python train.py --d_model=192 --head_dim=32 --d_mlp=512 --tie_embeddings=false --final_lr_fraction=0.0 --batch_tokens=16384
Each number is 500 + 50 x the weight over its row's rms, rounded and kept within 0 to 999. Layers, rows and columns count from 0. Numbers have three digits each. The size before them is the row's rms in percent of the matrix's.

# up: layer 4 MLP up, 512x192, rms 0.149, rows 95-140, columns 96-191
# down: layer 4 MLP down (transposed), 512x192, rms 0.116, rows 95-140, columns 96-191
# gate: layer 4 MLP gate, 512x192, rms 0.142, rows 96-141, columns 96-191
up95 092:491521573480469444441469581533525463557440466438542495369495406454413559569431507531530484566476454501498494530540563522548471461403478529473570519458459478537536468469560543475545586507563488533511527510498541513495436571449482449498508441485493455413440475519474528569423567509506485478
down95 089:558403500488396450495467576464562604481481409481501510494550449502582441433459442428503508566515481441508495569532542492464598501500506542570501456458384511504506543523542381469527522428522391528543533572558533454564524471454548521463468634540499469456514528548555411536603460542514462501
gate96 095:551468476525503519522510527461525450563499493607474495433482625468489447495493499422542422500431553511483492530475560569570482449432511449516487455444510519582473429470508515421505406471447469572500459640494491482598490544459583463479512477516498574513489536548461441463502531530470564577
up96 102:490510408446477517513500414477542445423575549549459488482477498469464488450530502527533533548468509488508505387565437551529492508479503520496440531473509509512521481474378474499462492448431579544535591499477521456540460423477426462513500526456461444490478463460589506653501401546510537380
down96 097:459472498435533488546550495499515553536541573508568579466560558463520491409484482499530576553460438524466489487454448416491419504420562501461476589554425506604490458510454583485502414578472507525583437418449547553580461430476522443522544511447512483477568519486433478487442516522466568496
gate97 098:611489514549418540473605489523448531480614572459435509440517480381531353588480466455554494516516549542527556535422467583548473483539565503494537537503472527506483492494562445568515448477442428428485477642557518527466509524509436519517453513567521571454560449384457445501458534481546430447
up97 104:525524537481448525519477504502574510490574562513484449419435506538535411521450558423500548551571456517567528485502536516495487567415471447579474567486492561558436585657488559474490438442472519532459539509483499474510427487539528415533458505447465476568474430446545533478498443414488472503
down97 113:464460410457442509487531461440512506604542568561499463562553524529488442446503534543514511550546419436500557504457491588499499484507472442520526491538555476596507491538505533463419485491518496554485500540484552452526537442571459478529533408402446548459436502489603508535387494472538480505
gate98 090:538553467464517486541508459524478542457458427467533519420461516460503427521563549485498496514439458461522476460432490512522547464464554509480445429495429432577522554414506531505571469468497459473420485521469484488489600511541548397529588483508395569512510509576454532448516537466548502577
up98 083:481630509460545410430419562407551466455505635552512517472504544478539467462457487535515460494487490484495514520547560439511443482532418561484493546589513571515477567430480471525554443568537494495595526491580536456500479558477538528479547549495448433508485546564587479456580500563480521427
down98 087:457483447457432437480494493437449533587523457403477456539553540535430554486490507496451565474424478629407452555544565450478460484460444542536549443495536480493530441536437555492521604550545576512493465565587453518369446566481384417501531480477572479505526491393540393499584505574585484451
gate99 099:552442495533530482488512552474513468417489462487557494561482432568464502469455551394528500371494484473460446478462472495496489525496481590461509468511575530528535564548453530495603448520485504401502536548487577466511445452415468497527557448497527449433467554545496548630528572438476490573
up99 090:576444507501494626543455454497529540539517487516510378481424514510435440450456561462508509371461468468495511461402431520478502550500488517473496517538532449556599512471528513516551520466467478434524525500474557506547562524419532521504443498515525441376499511551479540604470521434475552548
down99 096:548437549472513528469574513473473550547540507447524520502549572463441590477569531398548463484462456462533533446453434513576413487516573517423449549520528461436557471490603422447522499382390585586488562463492603450494525472517542422538583566487453543510529602559456539560526520524466626496
gate100 102:554400487430461544520508489525442498454463507568510412359532486563530524507548504504503596530475522599485466512490508531449507531542503465561500467456536512510465447530538479486491491548476449474484489459500487548488441463559473513526487547464449539454475576499492508504421551474442564537
up100 106:462456465534426516534530510506486537486403490418497426522567434567514534589554542528523667542546433522522528494579506517486461418558568527621465496582577502457511523504447484440497492468612538384521573603465564510542448525467421546475493507534516443426470547524481525461532460561382534516
down100 082:432549479466409589554462531440439577402586541568433466494433416421544420455482483488467566502519483527442501528530457576500434518463406548472389586466450564570497528552565408510456472434563504540548512497485538469493448557419536444520573558469498485499439465440508509445517561551507477562
gate101 102:483532544485516526502579541437544482456461492517496492536519559539565499499472446565545574512532570490518577500476412523406475609411468442417489510545518505549459600503492436526437532525499575419449524516488547498487486548553472440492508502495467407543454451566482558425447432435534480453
up101 109:532473472526545566524512478496432497514467503497563545567519510476502547546552599467512479457514478430512507518501512541458552592505486433470473610514477520522463562449523403570523426653511559465492529559464516532413508586515466397504406508491512501538591412497523564518454467465483553488
down101 094:474557544442475536528554523434510426553525459506457495411480510481532561553476515450529512478410501465449538565501590540505544454494507472463432530582527465538428472535478462620535450468565523486477419523570574514377547539553413532492445501487521477505538485531410530565552468540563491533
gate102 104:458465509517470491484487468524363442468458504460481459532467566510445558472524430488471430514525586520425564543480486577573449539430510497556525457493533527525444505525526545477520551500514422465529513546501546520423499550553554507436529562447553572472499504539434524590546472418417484486
up102 095:509453499499474540514527470484452538519475540459490507444432422466536552485513562476511396618467508479430514554532508559657445417530580520518500561463515467476443509525475549484553556523486428486544405536504499440496527526472493567471533535438425567419594487356502446475625518491504444458
down102 106:486483544522469422470471535491463567507468578427534496453459444500466558528497446500541484488607492534532389480578502462482428524516604474407511498490543478572509503516517485474499559588523512550473498462504477565492379521387431537508491512488506381410524533386532538483519621528522533498
gate103 094:428474504563500612472545529473498470517480518514521562353441555543482500423544504502423429549560551558540518504421445474514493540565485511470550531507516544542436487495500429569598540510514390540522455496461528343484505484449456509531499540491409516489501387545486471515525528496540515425
up103 081:570456539372472412468429487509433536591592501504440519538482566512466418516419582482580507500408492441483469509501476520509479528566432541401525482495353476485503543558522512497544448552462583562604576480536500565510516532502477477540490478515620543459439498490470621534583511500447543523
down103 053:566481433405456512482432482547476434474502524431511601559550452531478593537386469415544435534428563667510580528492520553462533425504456449564574535514558499398476522545542473506552554521462500437566513569507505628413547520519433508421488462440553443525574570611432480545470473499502451489
gate104 088:464584501501599592524404485525460470473511469502611458427528448521482505491537471481537454520602573599458530452430451527576534494536423483452566472442444521495447467413446617487470489455582510547485447598534535469427433491519479536522541441428500530560548473495520535543453415450580491510
up104 090:486430533512415494506525484525472586503487471564469545560490435577501482522504466428486544368519443377524517525547525454513498523481538518521472510616489588486488541518565508510566532574434523439504498409468489503594491517499489556474412512507468546483400526469503491510569481537475437480
down104 093:474448550626463455539536479565466506556503490564438574463511512509511509449459491513427422508483473559513418583493553566435396541598471597447446461524516524468543502501571518456468500377550532513459457498503432479495550482489522507553483601449556491447581587564464484403497372525508505544
gate105 106:497415539579503518438467517523498348471485509443477517468471507475492513512517443499465545553457491530440584471484476487478500489480393543549545531581521529494521473479470459596468534472480406461581575524620429501442520523433437469535459527592560455457502502477468317494522504575539587546
up105 103:539530543479496489591522553528521494609413518466532449543539503533473373555601545491518409505500526585522482490411482455511561408615439509465457490507507530479522566462537556463433495528492469444549497487450527483536452488459417502521461524470478492499534475550523519470456550573511524453
down105 116:503546526495536499488567565554573538559448501513458502453401492483512552569523424484474436508455503541446507609516487517488457441563553503548542515313517396489530513515476486541535606467432499486484527550490448527443503487567643468540549517481523486464518507546585463451551542461473444576
gate106 104:541474508491538425503460511505564490495504585464468503475522542485472462546457467482471570503451517526479377471402401519477494469416494430494555602548439420439438609518508574555499493555528486468435525519513478379635426469488581502492468503501517455522459516500512501527445482520423493490
up106 093:546535509476547428594482541489538541543517506476506535498472524464499506490441511540516522490519415493518380521436394540421537476545462425472455572444465457439519611438589527547480484543616381416490473496438463434576504515455547481439449463496530451506595442496555526526495534576471509500
down106 106:545494405559499452581411437464492520390512453510443466555524526504441440615487466511497466452509528490530449494489502423575450417515541553480508446508423409490451541448496497524553530591428550468490571568466542495558568542474493461535465578445509492514508479444462499534433564535435453525
gate107 109:505535502563523490440490548499490472486405540499521536565558560466501512518448538523497440521411535500467559456577454464502423510490567434435458520555551504538508488535411468523550596457525558449584462446472533545550515446464505498526491507534537438507420544556432437498488428510517434446
up107 110:497496529476494490564460565550453503462466462455497411525511503559574549506477527411523462488477516523471468489442478398549583542496514438529612514481536552472582477543480397446460470557456507469533511512502522485453525488425492501448532494538514509449471499418456558448494471558499463430
down107 113:588543438464459486389554473483547495504462491500563497486561528501480529433467506570460362529416545551473521479511517504466432501547505447479518500558515536419490538558478500448476474464452529393437461465419512563577510477523518520494447444540608483471531510491459608551396445443534477574
gate108 108:433507575497533620410478498511466403491460556471488470522433517536530507563474425416535553459446496512573463462568483454580543573419400437644460512520378453433452525496437607529436477455525503457507479487402431430483487481538500443454490473503491510536421509593572415541444483472505521485
up108 110:591492495520493526619487482575495532516466462568566496473540503493480471441427608628413565471533485461489436496575474601522541364522513585433508636507533542499568509501445411504466484541472442516544509423525459551519471496491535503526492442515510440480514494440451408474560508507553498502
down108 094:534427488530484554461572510437514542585515492530450417588530572493490424539444472470452570516494497486427498487537531538446451527478557401507482574536590578501454567530489469488551466489511527532423470491582451537641510551513441582418458483523592536448517522504484437434494534478490449555
gate109 096:510412493544532498505471521484461542506518527531540413496419457438578477426504521548576487520519471610435449507602471540510541509433530517478592458470533525479453447449475468529559430544413529499511475503465452519559479541537536572484456449430485536404496532449483496548450473584457567459
up109 089:591484476608476546527456553479399472495534469557582400447520450472501442479538461539495457505614522540398490494584476527547541497466459485475604506431505562521508508403492474521532454554490512458537359538471442420554414535540499558431431493485511573492491524478545462441455511570443559419
down109 107:486443428387495615562487500447550654529533422509442576528472432525554540435487486505513568398523429533496468481506482395452546585473560486506521452445505442456466536540506603533484530425426474472465377493437435491537476433520522464511582513429487495528500461465561505587487478558488485495
gate110 096:468535605458375470494507561543477541485554568503420585501478515486507507449455580510449460394465512563448413519465526634457497449567435498527487491523473467609580488480455567514466540521487530472518477446600422488458445581483458609490520643444508540491443482424519461551532483566515528436
up110 096:603555565453502564555445552474552567493483458545523500521537515436447549512422519515453475441475547454536504492523528533455557493487486525522526502525532506474535597401408530462488538557591534460549557405502432466504431502440460502501415663549595522447508522490448458552515554520521490510
down110 112:474494519478486438529525458517544506508563448506431493406513480585493545543539438488563467428527466506479519516543578444526432442572486617625463595569474574493495454503507427509549515606539468503508452483493479462509506486579492528473569561493412488512564433456531463504473504485461562477
gate111 094:540482531510512464456454500513457539479515557514519475474437535582499438552408526609526565525572459442513536595498504572487472528391492496501566490547601516536489501456520469554517525397496481500567532498544424519400481416395545493506472513540470485507586436524459383424441546577422459495
up111 092:465416481553616467577589526555553439422557455459438519472452496536427473475502562565478515528455540491564531415563497461474581563553481452519481499481571531460472540508509486526420513508418546459516414492437510516553527516566449417505581427442486466495512572470570540439559416484481438495
down111 101:615379588453498512431504384480437365547355507549470453542473523498530445516472387542471504504522448488465488608435577514492522451540557573525539502422527536470435527513499558580508549324461509499483527514495538521566494484497633442496563432465533489539525521488475482518481540490484451477
gate112 105:482508537502489526520517450419461458529467429434461559570532499473521442495533492511468437527506532504509504482456537533500611456490444525533489562555447558497546510554487471533494477440449517463459596558519507557466533479487394547560430651536432645534479490519489416569489479544582448495
up112 099:511424520535509522526466455458614469550518479443558454562504428492460508510520519455513467458419503501546503486463505601432554548508384525535503554466368532511556474516440459464396569421476502560443553525561494542531491481485453527383451552457444497526557517575463491544503488536582435494
down112 098:524479463506570553548477565417492565525501327441524486450460523434567538469533550518473499541476556519503458474446476506567472554518517535476503392507483534484439594416434653508520511496553472481428498465566480512473509496524520492483488442548526452523459402508529478505423498454538543567
gate113 100:488540462448533497518427500485554516530516569521529479445504516423505470529464523500409598549452513549457410562519495572441511458534478438474568456565536366596433506453514345516451554469498452509477555518467503522486422452557508486436439465390481527524468515577461456502507556432594508483
up113 103:464575378456485491520432471526548554510557542548554489532509471476511523455461523456470605491543509513447468509559558577440492505552538519509516425443535507594478535485525442542554597558523575465539493431481558516435343486527406543486398436449505529427530522507524518443478511395518479493
down113 090:420512549437542477516510540483556465547455432507491439464576504405371505424497514548482515439504537421513508463553521435478486494457477547485496504484497446412501496504525391589560517556538491581480544516517528468447478514480621409460475515509551555507523400494526496483607490459544641434
gate114 092:548527458544517444452501535477554491458420512532484585589529474483444510532489491457436391419526516485560495506511468466417493456389366550559547501512573477477507505531496484513535566445543457450551573495481524413541504500576509472503479564648599521425432570412575470486471455516500486556
up114 086:464440447512461499491607486506523446536494509477470562568520468453494536476504492469531497479436572532475459542673449449453482441471540505569486476490628463480492576500520400567487530397565559450501559550450439454459445523503601536542616554603452555477401523564500532492403435480473476559
down114 096:566502564467642496527545424518446569543486527503507425397480462446517499514456577539543571450492467562464469496459552632576558544562557462522502575516477449493541497453480462482544470545441563463459474407501461490384425453446496537445410476460427562519493555531436439581471459446445454531
gate115 100:541461504524445565451413511421526500470488431497599531499488456462487467571489452464486420448521552519420542574585538537437633515501431526500546493510433491529574517468466542492548463567552522485542459435539463467548571517514492402460495595539480466440562412436478483504434515533479587498
up115 101:573584497531486436581517451515498476422459499531578549419437521483468491517514516565513448401538555502439413584538536505500573505434507458473491509566540453450583592465447570498585555477553545383531490483418583536555565531519465521572457610486414562481551461446501613493559462463384533478
down115 088:472536428508475575588535465505500537470558450473520516489516490455472507572522487443425569495498548520503510440520477509554442522466562521480551508400550413657530523429537445492440504469489556505514461486582551496442516495521517491480466451505523471575522537476456516487525585612533468519
gate116 103:502472506511448551428502572575586466512437487613435458498483563450507421515538451549511478569455437511494540488552461559505522447545515491494652499406417460459407513351552465443501515512489524563441471526563540538489524531593508441477517449461542578453469561586517524546543442559533485513
up116 099:507497383526508452467597536504593519498391521555523447512506479531511478583506589544516495530531494546482494485549508433503516498451579514542604475530447443465463464463525542370452571558463559487470482528552584540399480527564551564501527454492517560467472542603443515534513425543569503506
down116 101:476463466413467476460463530645501587477441411565447493547539440539481378487486521536346546518527386455534499578577513558499531482538536467540543424445599482502520500506548520468572538497457595553594516474456562501429549462527486542543470491500556474540554488447503554525471404596472503481
gate117 105:536495480406474475518512485507445412552488558483450373506438461431480534418472503519513477474477559428373602470532400500434487536498435567534518470608477419493517539521549460513563495485486520486511548515529582537485671536401490408461511551501534531471541445528384572518419510493465482427
up117 103:424463534509458507469480477513540550491489468468517524575352547496380465541482529479471395498511635479495547553471474535508531548548510559507581513519474553453616509426434534484627394531504458450522549449426541462481556555522412529510589472563481477468500571516451534525517488506483527524
down117 105:584477455476463479449555553442508460521523560497529409493414535577479524542571468442521532539521473455538541476537456497532471429525442505516485481427506486605438502454584439526569508428576471491517480541446489454516515498497587467496468486451522498555423588497504522504460496481470497562
gate118 104:538526526496466445531520532443434512490495497481551610483574496461515514459486511444476485472575428527572472529494520534505426529530458479510496461489478535473562531592500398480565482508597555484544479504464451459531547579490421541505438414539466518551424454432541545475446386466532610544
up118 103:559566421530451502524531427505465528480496430456528564595475452587536472580464515533487531475552509470461456527440571480437461509439466511587420496523547482608486421548535402565507477621484520527476425486521544525505576503637453572514610465434471564555461543577536542544549528483524495505
down118 101:511444569521475484458520504494454498557517548540477473495562558434460487481457468547513489479435449607401451460537460497608443453522527500550549474398520567544559518446523375409512516430545555476558542425557427582514536496475643581512497491465413456469523492460529519391448403469497537483
gate119 087:593469498557515449541448439492527470464422463491561504571456557493443363455437519457526478522553543527508463460475566501397497542479466533426431457506419485547550614462405476542478564458491516493532568464456436572528559503462558533472480516542545489439480594448463519561453432498499398487
up119 086:492470553471456514568462495501533363446454519492510514566520471454421522524570386476541409500423474533569581532429483454428414552521495467480487471493501493416457503438523499596465441470491414540475516569509426488635552540431600613489443543448494500517584534501570514463481461456529429458
down119 091:500544527439476540587439456478566389508481557456463488568519521463465486455537587511548505457517420549503523517484500512391396497614497503566468459488401499654419468488532485581458472586562551469492480528515487464581448508512506489539468559451626468419491559387453501407526487441519488529
gate120 110:511521522521543483381495516492462482507451492616584480577500544539607485537544486465493366548484455492509576503548436459531546548401516516519440535510484534528505457552479488585459406538599468557540559565425574536516516478426512489545447504527527419444451543456527466472506449582481513442
up120 114:472441600507529469481484424514517500532524513481503483569470481488517416379506511538535430571499458499480522528447525572571498520511541519452455554536593517528491492609502545535514578484657445441477449474462471487468551586615478480486533486444468521494484494501389509456484443500420450575
down120 098:532478421423604479527539491450568518552558447561415514554505552568495482503488501538699442527467532468543517469436485427514526446430609489542519514526562519497507459497603496492442490520496536550624564500536488512529603454470569495482502421518477448534420483550552466490544582515470559499
gate121 122:477505572551578460483532550503447502404392538526439509543540518500433537546553469527555442438550460509517518462480574467425496375438467515471488504504578538560418510477469471470533491434488436549481482495562503567452472617546414421455583444515543554610448473515544520476461514528609543570
up121 113:459519499508428465490427504516452504449481518478456536438440540542552556462510497474543483533491497454544492529509513470487481514474587534591536543584539406559452444484539485435436499494561449523425473612590552457546485533472575454424493565590542583447542480531572495437431582481561461454
down121 173:506561611571484382488554447533474521577483551576475522514441510514521476478497511383435501557534460452539466489503441456494500561535511512497540494398488526459561468485505446423486570502504521567476477510504591492494464467460560532466471576425449623550577536517584543399459490475488454517
gate122 106:565478441484437391606488556556401545437616523559511493429442489526491459398505453476575544541460586452450460476506518585525526454516517419486544450446562538438541558423441545536482553482523526504482473396478555554455462522515483508480464339523489472464518430596563490507510512406475455553
up122 107:518542492525505444467599554521500480464439611522355563488540520542522492582450577539527605446574498441554539479558508578540517447530487484556515534533520494394601552505508497523546536383450470569474456535410424526439457485444491404455515387494505542496571412551576517446590492430496447443
down122 099:473537533505498574453392481501465456511536555507484396388436539548428537533516597514530608489494530496514498570437501512373545567506558527587492503475496559484485510519403562598536519504510506495564430513562439459496464562438552419529545483489517476441542467496468430495570461491542469498
gate123 117:584566518508550489566496483442490365410500457524520480519457495456518508441466386399424454551482411546548537479586459483467468371488493515570465400508537517553577520413451538546555492402505446589512493509508461382440536482492457452425481543508567493451489537473561488443458517452532329517
up123 099:469551476486577504569458486450564445476509454577480470520394456561383508425469581525436588465472507492600568474529520523479513565443503530492455500515511537549508575552589520521366490436500459530539412564392405547530449562581446422496491502531593447454477570516516541483458538482525491408
down123 097:544499500489494463600583501464509443478541437482506515595491549473588537514460525496455474575508484560564553567513435414536415462464480503635422486492391556529481474498452528454515515613524467561477457481571543427460471501404499518540532528533464576465584557523482547467451513410588509492
gate124 096:527559477628419449514409443502509454541450477494510476541528469523595563543426411486489487513539460536474568544516459516546501575508603481552492531541478575510517389548554453588464563555473569500523569543525493533582630426500529534476518567491496543401498511490473447356461496506468438529
up124 099:566436531528528600498553541560568440508425493469622427399609496504442502474435630488560500511523392602537523490472532545419484553534474505481474499535450521543467555491522444553432497551484510510542516526376482534445537469590564532430579515586556465573519543484480532511601586598493449442
down124 106:481533516484457485513455456408581481493558594492535475466513505535512482459490588508493541408420570537502467522529563418521473562520468477477489455420437500516412500444538519488455496449445567440560507542528460527504456449558426576480458484494634512553571557534463541508432553519479419505
gate125 105:417509458501426438485563464448405548446530462447579473506538464453593470536558602478501543436347534535475527422441519621514517463497517452463610466548500527563607496504538472534539445469437520485524462484447545461499514639529444516508407570479470452501515484504499487473554442485520443497
up125 104:542523485523564483453488450416453420595406529446434566483494406524454511559383512443559521506457490517531535408571493434492576550494388507525447515578456454476575549478542497589504505426509434543327543549533467530542586486517455489457488451546559397440560435500485524549517470477523519600
down125 102:596459465576497455355442477510480502522527560610489531469521514466441515543454503434564490491494480503515512533483480581470486462550441585501499478530431547529418574468521545490512434465566614475466538506549340480521506575436491510530413465490598449482461527432465542497436486481424582553
gate126 113:510381627504547573502487566584504504488585598500521470478533534523495584450497450552510432435510537500413555501523569539501499389562468437569512520531498485538499404558498481465515400602524499475439467526518415516447584503484550494581586561518446516498431584514535438522483545552487512442
up126 104:489481546467511569529374443572508487454513547542469452473512556536465488491517474498421509522438502424578490475390485588555481541587472486537528589540552509502511537531516557422436495527528511444434465384547591537412573561503503500451468450522448512530438501567346546522404530495493461455
down126 100:424539453537634481543500449479517463628504478542426513463494513588514516582531468514482587541507562484502585475453546544419475474486422462529485544518603550508490445457473424489440455570605469496561471480538548568446512472478466539457568630507511500447400512515545443442461494534440496521
gate127 114:497519463528564447500527488532480471530522386440529598489454450521497488410491552543574523569480507495509531462546435623582518625498449424519489504469474452543478402394471494466483536470476475482445503520529508510475541529577519449547461495461417481416499584519618550453525430519593493482
up127 117:550520437483513528486480533472412515534586523534499479427486542462416537532524507371454511430526513574489460532419543497455417474548483519370407535614580512515516533509535375506473452614429490539469459447455495534460550433538488514530492466453536495468495486447427487576459596506476501485
down127 106:511494513485473479512479483555450498430428637455446505466554520540485556457465470516518529432510481495530357435548560503468437486545521481538473460481514537494512567483513497523564650599531438437579554456469558464583490510550500575551553489438526480444461407465543407466491474508421558470
gate128 106:496499548538550453587556464402583454498459497467461500487532436486516511476483498552471582541472441571481517504434508523493488585476488359531466534486535470524467458467453497536539474533512423561472479564452519550408537491517376551479560510405429426552538529517519552540496493561435555527
up128 117:515557460522564438480670561453446532485499510490514484470437425439535548525486483524510507476508550574494445512442497475491458554466502469491472541466572444495455433467425497513543554477481450539475566556473512416504506524456486535470497466443504412602499568537570537615484420561388576476
down128 063:459446452540640417578464476431591498442479452494484587507501445495518462491530566533480515490523433533538535518505506571547530506449483539558563464542526477548412428512495479592569502496480445470464513470486497502491542493528487510391494528567476579481598480433478534489489389454391609535
gate129 087:523512513447480535569479534423478564439513502437480499523417425481532497439411404454526535553478515521519606457494380426515499457476518552526533448462489523555518518509523495532546558485531535497603525498532521548503580460479457499467485499584613483428468519561472518437528519447489435454
up129 083:451416451481499455462485500548425563461536539510539538500494356423460522477473384530499388492530521475537467446531498476576524464440491481481457537471484479588503427550504485519519426543519548441411598454593562529469511563479474590493479458543467479502555550424466574505536514492469520526
down129 104:576477553539500507568465573450512467540500439454536467503489457597517538529547475547529490454526488460553561570459538459467428519409467491532405474543546485431557530496616456454478461474510453563428540467409528558548529434545468475413605483472538475522506540416593419476508447490467493422
gate130 108:507453457499539582502518482524537511565544495453456512502476498538401541590487419553512613552512543466478540440451487518582450550540493608520561567513463564438389525450575500456412493529498532439452511554540446521456510527461540397456521466515515474499391564494606619477449421446444542536
up130 116:528458439508567563536571502500496503457554458518538592462451475518462558555571471544504613537534491368514473499519473633531491533480495494491552526438384490501498461517514489443470514494452497446478442507595477500443628599461552494433513445430464474484498525483540480499403487492484493518
down130 086:443434410521522600516519494577500525545440499463537534507471470434417466484525506521510496629552488525556485535523549428588467394473528520504473414450473582505527518484437467606522517459483493472457501487516506433409502485430503479533495429536438556490509477491528533430436418470479553541
gate131 098:522473578406550451418551484523509460497457443494543493495460458561525532508483514518441519594422561422475489446447421493515510434492459434620503464492432511495492519499483489512495533489541500500598436523492522440546513531423463511530549530537529562535467495472494606527469553483419493515
up131 092:535570442449473506560459586496533618520544571471515458513476493518506569558454450562456561475632452515447501529512523484483494449574483596393484516467541524433532515485508474551542494409477556478427449509406519463448448551491404461562592484491516457484508553431556443489457474493567491573
down131 099:580490479477490591467526509464429522371464560492492439498460440485488504542512500469513523488563454479606540492492472533591459494442498576499543452509427458492450518497555525531597514492518476433481543559483461570451549478463461495531470544454484438469534554505543430450444506536559488449
gate132 096:490450495528378536465489488553567510497542464393517486479442451502459507500533484602469494472452477638498505414628490519460490509494450462498519513567458457499487537428470539418494574463550508524591523506524436486517580428387406519574507513452528380479545558457514576553504477517424442529
up132 098:509607488613478473476427490398458480478477425505560297430542558514517490488428481506461595553533450521521482496452510467522533527489413561543506581498395430573494450460502510501521448610450526564511436487490475475530482532473605518483420480516556450512552524468489442539457556622539439477
down132 113:577428554461536549494441416411562541528503472547507548497410469569444501517487419579443547535509493449540530482536523500427516519522511505434541474479513498445557479467403572535486524508617520554559419542498465474595556508484443527474533461503481558487500469472480486433572455467569509565
gate133 100:531455476574523567521464512471515481483483563469457427399522561508532518529491522523506426509433541510454526477497515520499483513472427411566590579384506539517504534340425470569509505474462421501496475433566536569392488435484506413527442501492502453446566513546394490517533557497457522542
up133 104:416470480572549427474526470484483543509506441552499516509486461459476407388548484543431581490516489468433457548427611439421580466547520498446460499534447401471464511533520571465446547584581555556439559567442580480462455597578390509423549571384499523511465431445570492520532382467456530493
down133 106:528530575541454488476462468558493494565517443451537508541465456527432414511451429553489534528519416600522504401541476435455487490506582524554443498522538435427508597457494516542418547418540494549484501608579534460459483560471471482545524523566487503497516427490486511562613454492514504578
gate134 099:518458413517501518491558490504514566478508476467525428555513487493472534394483527444538544582500537447517491530521518398526521532566561452523472581526430509500578585491424603486550528494539567489325586469480556502565489472495422493466456502431515411488427561567509582434481538466567469569
up134 094:477526482467524530371520453510506435576484508478494525521499507512555473629513547462530587455425462490555516578515570537379394492463411498554551480454479455473478447413528561412603512435442457497542384560467526452413515504486474500521517548528550485476505527501483452517489548507538459554
down134 098:479490563524541554532530546460459496505561509528568521441515603457547535587525505468390511461461529579481536492421577641455490491482499566509467581518549569543542453457505441570448436446468559528509563522522466627445531445434542600498403444495474535524498467496506368462537499469470486564
gate135 082:444539462467603476588531506441621518459515456462443414551423487470563548571499478498605427475381530461533467500500429501458429536603488501489565506505490459527502540589521545532537499543529575390434530459380516541505527409526462473465534470495430400503536555565475526424448488462519498527
up135 085:493513476494520464449600440428593442435444456471581419459505579448486543521529501516367558585522483494585546467470477509502471527483486502521535397393435540369472541488473489508480470482542543530537566533547563468525476553419489480505501498552546494656426572489423498499456508460560478461
down135 102:634469479488501559486504529501563478522517501489546481532587510432508545513349576547509490438597453512448459513481515493548523522548570447549405470441506465509488473439496455533478437423510514553485488415548521523522470520475504453493473535602451547477547514448441502523427426428445512497
gate136 087:482451522532498429604564403587422507410496464544478508429485436488398505530474566431516468452462413423455492496487546437541547624557495517457532498485478531453508432448479499525463583504451433512494540459580544510539530476509468447496552506538625536576518493582464453551503482522438436607
up136 090:415511412480488624526488424435493477536600475493585445479610549488585538566537492572519496555401472553504416483454557543420435459524488463516530497496464500500470424519448415458520428485457528502433471390448508466441503453510456555491554460445420632539501508474533487449519480437519581473
down136 100:417535509518541586470532572448451438522397605523528470466538454495476618536483522533552506546487575434490500530517546454481389544568528540538455530503507501520451462525565537456549424512441478475517582500400459520483440438554451477427434542483375540462486502462482538536475479485447485454
gate137 094:586577463560537508503503547556483426484558524534562570502537579423465514513413510555571420401392415536493472429488468510509572488500461599440472541527504554459539499414476412481565562512493589512581534581518572545438530516563524571580496422590413497551484546567441517544500541523494572455
up137 088:552560421585502533517511520461471523495600437489440506432414426536462581525403538537529526506452417483531531500444435495507491526482596484569492432546487511484594495579496509569541551508538551506488533545445497464472450462597473366537538448451492468567469511506420574427521480494496478468
down137 094:551423527536517539555447586541430464498498602455533569439521569449463532422521478431543431361502502493448493461539544560481554480473617443417459636472533495579414559416486473473477439578513603404549543443556580543467449506517549518588508534480455528555506382473501494560573488393460582532
gate138 088:571447528594432471374467543497584598466477511473500526531495523479393430550544488511499450481448523437498509505473556524452581495437588468424545613517457473534475582498515469583534499533568474472489480539531489500505479469466545440364483484534536561487506545486411525480540427454532453444
up138 084:529427487521458449378512516515562603435509520440472443512544577451418471593525522511444480479425568441537437518495553501481541542482590518484499483478471465559561539623508508554498492531581446476484543550469432474572482475481545504381518455490549524440418572503461464514612492510490504481
down138 101:586412499511519583516504476499504544497510425493447597492514425562366474512509476516509552470510454421531569573436495470550476495475424540459563488480552553540539490562529475460530623546483523533450423471455503542589498492583574491536463472534480484504460509493369503489471431532464496513
gate139 101:539447462501607511559529498457564514482492517476456610556561473489525488460493450546473543606477530455486448403609438568402556487479410523501507505467508429570470535522413527510489517512517362495457454576590470488522460531476541438540477485571503463465478472461515529530533514560517453528
up139 097:533467522448508479462438500466580506514521395442466545447436577466543510507522476602475566495413429518474475463432524485406451518551576543481511534524564517473551574427458490447523532460543442612529435525418517538536596492470498426502517493529503422490531452460473580538534408413412566466
down139 099:426507468539421493418454546420471568488575495564530580499485487423474510525538474523496469552499523518535442542469549500604486500475425445367573454503551520520531457575484490451476492422537615503478469401552406514478430575510535523549452594455432502540539521564493509530476478564506467543
gate140 096:545464478445430404472476464510455461464517560415499520565517457479525487520318438448380394436469468550479469556526458511488504541517477583497520432477504514478544434474543556528553545533438463496540507588550497511494488528454538468553497483520529513510473490505567385508530519543523467481
up140 090:505515470496496515462504439460474509567503449551550582506515518464409520556472584435557592479494450444377503519505404504550514464604522481425493516493450500502542597525475399458540534512462501536456444495546494546485475497513508477495446541543473514454457457430554488563473368557565523511
down140 107:523455483456489473505492470527461490490467608545512524497383535564462415475524504435498524503603445478446538500494522485462465553567465641479496506493463524482549509541551508535432475474523520490466488557475478576559500476472549509527463510528459509471544487498462479515522573498498485549
gate141 094:559525571570532493497469529521567545491454427447535555571522585501512542447612462418504519451507571530439526488499483495483463523467541467526453487524512473536446527600520495620488537430514479493510437525546476506507462515475540594495498517649535442409508529478540395512447547458465542540